Part of a small language model's weights.
Size: 10 layers, 2 heads of 64, MLP 256 SwiGLU, vocabulary 4096, 2.69M parameters.
Each number is 128 + 24 x the weight over its row's rms, rounded and kept within 0 to 255. Layers, rows and columns count from 0. The size above them is the row's rms in percent of the matrix's.

# layer 6 attention key, 128x128, rms 0.0935, rows 46-63, columns 0-63
size [ 85  83  72  96  93  84  80  95  83  77  86  78  81  69  82  83  76  78]
[[148 146 137 148 143 117 125 123 140 154 160 126 103 124 153 118 124  95 131 122 128 130 122  83 126 174 126 104 126 120 127 128 108 106 145  97 142 136 132 106 146 119 147 140 127 192 134 153 141 153 118  81 116 106 145 143 159 116 129 150 192 157 136 154]
 [164 125 160 142 123 103 130  86  86 160 163 156 148 142 134 127 145 140  98 123 126 151 126 135 106 180 114 157 128 108 130 118 153 108 129  94 177 102 143 189 133 110 139 119 119 130 122 126 155 158 147 114  85 113 131 165 107 104 157 119 176  91 145 104]
 [124 117 164 115 142 135 110 134 128 136 124 137  96 125 155  91 146 120  94 157  98 102 106 150 133 107 142 123 166 128 176  45 115 102 139 117  94 135 108  96 138 131 142 127 119 122 128 135 113 119 150 137 155 126 125 155 142 132 126 128 112 171 132 123]
 [133  93 126 125 108 117 115 122 128 129 144 114 160 162 143 131 167 140 103 135  54 136 125 134 141  95  89 147 128 124  94 122 116 165 178 144 130 113 107 100 109 206  95 124 145  85  99 154 130 144 122 129 134 169 121 101 102 110  88 137 117 155 100 138]
 [125 118 210 155 161 119 141 120 129  91 101 133 158 145 166 152 140  99 149 158 122 186 107 135  95 149 158 137 137 125 105 133 141 119 155 115 149 124 150 142 178 140 100 112 115 140 161 126 116 139 136 141 125 131 137 156 127 109 120 137  99 120 151 140]
 [131 129 125 125 117 135 130 171  90 119 100 161  95 112 135 103 124  91 156 108 141 153 107 103 110 178 120 139 137  75 151 107 135 113 112 116 172 154 135 112 133 118  96  92 139 132 157  92  99 120 151 146 115 120 132 155 152 166 102 173 126  98 155 132]
 [101 132 128 148 124 152 130 113 123 143 172 128 129  84  99  95 145 146 166 110 113 133 155 122 160 164  91 121 143 143 108 108 173 125 123  94 141  83  79 143 145 125 110 122 152  86 118 126  85 110 118 150 138  94 142 150 146 153 100 122 126 108 153 110]
 [ 81 131 127 119 155 118  85 110 157  95 104 136 156 124 126 133 150 149 117 128  90  73 103 107 136 104 137 115 108 161 110  95 169 130 182 128  79 124  93  53 122 136  84 144 144 130 141 136 129 143 115 149 186 107 128 128 135 117 121 131 109 160 134 138]
 [138 121 148 150 121 129 132 128 109 163 106 106 105 127 108  94 167  94 120 112 126 108 128 124 141  84 165 134 127 147 131 112 107 133 152 156  78  91 132 123 125 114 173 131 131 112  97 104 137 149 163 167 102 124 128  77  87  86  93 106 107 147 129 182]
 [147 121 148 120 160 126 143 116 156 153 138 126 141 115 133 106 111 143 177  95 146 144 155 147 159 158  95 154 131 131 139 100 111  56  96 105 106 176 143 139 145 149 143 101 112 138 127 147 125 106 126  85  81 121 150 130 128 129 153 153 121 148  88 134]
 [122 128 157 128 137 155 163 123  71 119 168 129  89 127 106 135 151 135 152 131 129 132 117 153  93 157 136 142 123 114 146 126 107 160 139 135 163 141 166 133 169 166  86  78 114 108 150 115 136 111  84 128 123  91 154 163 150 122  78 138 174 106 151 135]
 [111 119 161 168 111  99 165 136 114 115 140 109 135  66 145 134 155 147 161  83 114 131  98 137 134 115 137 147 139  79 156 165 139 118 162  92 144 105 136 132 114 125 146 128 111 135 142 144 127  94 133 103 124 101 125 139 148 110 138 120 129 100 119 101]
 [134 137 112 125  93  86 112 124 144 125 136 102 126 100  90 141  51 111  99 130 134 142 120 138 135 107 168 116 109 129 143 112  92 170 173 138 144 139 102  94 113 126 168 139 139  99 126 144 129 136 158 119 127 104  99 102 116 146 155 162 111 117  90 178]
 [ 91 158 115 127 119 117 125 124 144 161 104 131 147 115 142 162 133 159 128 116 197 129 127 152 109 148 130 144 110 158 114  97  91 138 146 104 159 102 146  92 127 139 112 125 105  98 109 102  87 115 133 100 147  87  95  84 129 140 161 123  91 152 139  73]
 [ 87 127 190 143  86 161 141 121  81 128 164 108 103 130 135 120 124 110 110 117 130 124 122 150 138 128 100 142  75 121 129 105  97 134 114 179 121 139 130 142 133 118 132 127  92 132 145  62 158 100 135 133 145 123 124 162 105 114 106 128 145 153 133 135]
 [115 178 119 153 118  91 169 150 130 145 134 119 110 135 150 157 138 128 154 159 138 123  92 143 165 143 142  84 101 132 194  79  87  73 137 110 146 108 180 157 150 144 140 118 139 120 151 144 106 135  85 128 105 114 130 152 113 128 136 135 110 107 140 102]
 [187 175  99 148 115 135 135 123 170 135 114 101 124 123 112 161 175 101 116 106  93 127 140 138 121 135 108 131 124 165 174 111 162 111 196 149 117 166 106 160 118  95 178 138  97 108 104 116 102 160 139 130 158 161 149 143 116 132 120 184 117 110 131 123]
 [122 101 106  94 129 142 143 157 115 116 142  88 137 124 123 105 104 116 120  96 131  89 146 132  91 133 164 125 110  91  86 128 134 174 106 129 102 121 160 118 166 131 152 180 141 144 127  84 156 157 104 130  68 165 154 130 185 121 121 134 125 159 121 129]]
# layer 6 attention query, 128x128, rms 0.0906, rows 47-63, columns 0-63
size [ 77  81  74  92  80  81  88  93  74  82  88  76  79  77  87  80  76]
[[ 89 140 139 120 155 156 106 185 129 103 139 140 108 116 155 138 116 126 152 162 103 104 132  74 150 154 144 115 140 127 161 115 118 177  60  78 136 144 149 116 138 125 123  97 157 132 125  99 137  98 120 122 121 149  90 114 140 134  93 112 106 133 122 103]
 [183 137  76 129 126 108  94 112 110 107  69 124  98  91 127 113 133 134 134 145 139 125 117 101 140 113 187 120 103 139  86 110 130 102 140 168 157 107 105 115 133 101 130 164 143 115 141 146 152 150 128 121 173 115 112 141 127 153  95  87 134 129 135 162]
 [137  76  70  95 122 143 141 137 125 121  88 139 124 123 131 120 148 139 143 115 146 115 118 126 153 133 126 125  82 141 174 102 126 139 123 105 148 126 149 150 144 167  77 141 153 119 123 138 123 183  74 106 156 156 132 138 105 155 145 120 116  78 132 158]
 [113 192 154 150 154 136 157 109 132 111 128 145  76 152 120 133 138 120 114  91 132 131 134 137 140 133 132 140 109 180 130 133 158  93  98 140 124  90 147 163  89 161 118 169 166 119 162 171 140  75 165 149 114  74  91 133 130 130 136 138 116 118 123  96]
 [182 133 153 120 117  86  83 115 127 104 134 153 127 136 102 176 125 122 115 115 158 125 117 137 130 147 148 135 125 141 102 163 133 183 105 100 108 149 114 141 135 119 159 129 130 138 129 139  76 132 105  93  83 127 120 139 103 113 153  88 144 139 109  99]
 [175 133 108  96 179 132 136 128 128 126 110 118 130 168 141 107 112 103  87 121 112 128 151 126 148 138 126 140 175 152  71 146 147 165 133 129  96 153 133 112 155 144 151 108 147  97 162 114 154 131 119 137 108 110 123 113 120 106 132 136 153 155 109  87]
 [221 149 132 153 153 137 186 149 125 130 125 127 131 158 153  94 122  98 167 107 115 148 102 146 138 173 109 129 149  94 163 143 111  92  94 129 143 147 151 181 132 122 142 102 130 140 135 121 123 112 139 147  95 135 139 158 153 144 120 125 168 132 146 119]
 [110 124 119 116 147  78 132 193 107 139 172 126 130 112 142 161 144 145 125 159 146 171  92 130 102 145 126 144 121 129 136 128  81 130 124 124 159 132 154 109 164 124 108 133 113 131 121 118 146  96 104 120 104 130 138 114 176 172 110 135 113 121 158 107]
 [ 82 126 121 124 123 126 100 128 168 108 147  72 126 133 138 147  94 138 122 127 132 106  93 108 107  87 133  85 123  99 100 173 119 159 140 182 101 124 153 144 112 132 152 129 187  83 147 148 148 153 141 162 127 126 109 179 103 146 105 123 136 142 126 169]
 [147 105 123 132 173 121 145 135 126 160  83 142 128 121 140 123 153 151  95 181  97 146 136 126 153 110 125 140 124 190 117 124 137 112 118  72 122  97 130 176 108 108 129 115 150 107 111 120  52 133 135 142  90 103 151 117  79 140 129  95 125 113 123  88]
 [132 140  98 104 120 176 123 134 156 146  91 128 120  97 152 123  84 126  63 110 116 106 142 131 118 153 141 138 144 125 104 131 156 134 135 178 112 122  90 111 131 109 176 133 151  82 121 143 123 151 150 128 173 148 109 113 116 109 144 127 143 121 126 151]
 [127 154 119 104 132 120 194 153 142 131 115 153 107 168 165 134 157 153 159 106 113  93 122 140 100 143  85 103 118 100 144 162 139 119 128 144 104 155 180 117 119 132 141 173  92 128 122 139 148 112  91 148  89 107 126 146 171 131 138  73 110 112 122 126]
 [111 123  99 159 171 138 123  81  88 147 142 141 118 162 153  86 129 120 103 134 109 132 138 122 159 105 140 123 123  90 168 181 114 106 143 153 117 132  87 133 120 148 105 169 111 138 136 156 126 171 164 159 115 123 129 134 149 104 130  96 140  92 118 140]
 [154 140 116 137 109 126 176 138 112 125 155 130 143 142  95  76 106 129 145 174 102 152 142 120 129 117 133 135 120 174  97 147 157 109 111 162 159 120 167 125 140 128  61 116 149 164 130 131 118 127 152  89 116  92 123 130  71 114 126 165 112 117 105 153]
 [111 121  94 114 187  42 127 119 125 139 102 110 141 121 133 116 171  87  86 114 158 134 129 126 131 118 176 170 176 111  87 148 147 141 151 139 126 122 149 155 117 128 114 136 125 116 135 122 141 102 154 113 145 112 159 147 169 122 131 103 104 159 147 167]
 [107 146 162 168 149 147 128 160 155 140 133 169 140 136 142 107 104 138 133 160 139 110 114 145 106 141 125 170 144 130  99 101 122 140 129 107 150 120 156 136  82 141 175 133 134 115  89 130 190 152 100 112 157  80 119 113 115 161 150 131 163 136 153 173]
 [167 119 116 166 149 109 102 150 164 135 128 118 103 138 142 139 152 169 104 168 154 122 145 112 164 145 101 118 162 156 109 114 146 122 112 182 146 168 155 100 134 122 123 148  84 131 167  96 116 116 147 136 124  97 121 133 112 159 114 161 136 132 139  83]]
# layer 6 attention value, 128x128, rms 0.0756, rows 0-6, columns 0-63
size [ 91  92  93  90  87  81  93]
[[119 134 140 119 116 147 107 102 129 130 154 117 134  99 169 114 143  84  95 139 143 121  92 136  91  96 112 137 103 114 107 158 126 145 126 126 136 125 158 155 123 124 119 114 143 100 103 102 136 101 117 139 127 131 145 136 101 140 148 161 105  94 184 175]
 [142 150 120  99 117 133 132 135 144 139 157 137 130  91 120 129 163 107 134 114 135 161  49 119 105 132 122 162  87 164 139 139 152 106 139 132  72 133 156  94 146 196 136 153 145 112  82 108 162  92 110 124 138  95  92 141  85 116 124 124 159 107 107 150]
 [160 176 131 107 142 153 140 110 138 148  98 104 115  97 108 133 155 144  93 127 147 112 129 119 143 118 108 160 148 145 142 128  96  79 136  83 109 119 163 119 164 102 124 109  99 107 112 182 117 124  99 132 135  83 120 126 158  61 133 125 106 131 147 118]
 [117  94 109 117 187 125 112 138 151  99 138 143 109  97 149  83 170 120 145 121 156 162 181 116 148 106 156 171 138 122  95 162 100 104 145 108 147 138 137 149  89 105 139 166 138 128 145 110 122  96 146  91 130 118 100 111 133 102 134  74 102 127 155 139]
 [149 123 110  94 128 128  88  85 127 157 127 161 149 121 137 159 139 114 143 104 150 124 140 142  97 110 147 178 123 137 118 202 159 163  91 108 135 155 141 126 156 116 127 117 111 116 144  85 143 112 134 141 101 115 139 163  91 132  95 112 150 118 119 135]
 [132 154 122 147 143 135 112 122 111 135 116 162  91 151 132 118 135 142 113 149  92 120 111 113 135 138 131 114 123 128 139 126 133  93 102 123 135 162 119  91 112 119 109 121 138 122 154 177 188 121 112  95 130 130 111 124  74 153 145 143 108 148 144 141]
 [138 102 135 173 156 127 153 191 155 159 124 127 151 129 116 191  94 151 100 122 132 104 109 142 108 144 177 128 107 105  95  88 125 133 123 117 108 136 107 119 156 147 111 116 135 162 134 116 130 120  91 117 128 144 177 148 131 125 130 152 104 117 158 140]]
# layer 6 attention output (transposed), 128x128, rms 0.0672, rows 0-6, columns 0-63
size [100 101  98  95  88  91 105]
[[158  80 141 108 123 138 176 128 118 136 163 149 166 157 117 133 120  97 134 113 154 131 124 109 136  75  80 111 123 109 134 183 125  91 123 114 125 126 155 158  82 167 146 120 114 139 108 141 159 138 143 169 192 130 143 125 116 152 104 120 112 128 168 146]
 [133  91 127  91 110 151 108 166 116 158 146 145 138 114 160 100 111 119 122 134 176 149 102 123  85 117 148  98 117  90 107  99 134 124 180 116 104 161 146 125 130 195 129 151 135 123 145 161 132 103 159 141 129 132  93 106 135 145 122 113 132 124 156 144]
 [113 143 128 124 146 148 116 122 164 148 148  92 116 134  90 119 118  88 112 141 142 189 151 137 102 159 147 116 169 123  67 153  82 113 129 106 142 124 149 111 125  91 136 164 116  92 146 125 132 146  81 116 117  98 137  72 124 100  98 127 114 104 145 125]
 [157 124 146 122 140 116  97 104 144  94 163 100 132 137  97 157 132  86 118 110 176 118 157 125 164  91 151 104 170 152 154 126 143 140 152 149 116 136 126 167  88 125  75 149  96 126 124 182 127 106 117 127  82 133 117 116 116 105 127  97  78 106 161 164]
 [169 124 150 119  98  82 121 145 128 184 158 147 170 127 113 126 171  99 141 142 127 141 108 139 169 111 132 127 125 150 111 161 107 147  76 130 133 127 117 143  71 173  94 156 120 126 116 161 157 113 145 107 126 126 125 150 137 147 139 126 126 140  83 153]
 [150 131 148 142 155 135 134 156 132 147 139 135  84 145 114 117  48 117 129 191 137 156 138 134 160 168 134 162 115  94 132 138 121 123 160 122 111 114 145 108 123  90 125  78 162  84 113 119 113 151 118 106  74 105 181 139 117 132 147 142 122 144 138 106]
 [106 107 135 134 128 140 140 183 131 117 109 143 138 126 107 154 145 138 115 112 139 125  88 119 112 100 180 180 102  84  63 119 120 146 110 115 127 116 103 139 117 137 154 128 137 136 139 106 150 125 119 170 147 148 111  95 115 131 131 164 132 141 126 133]]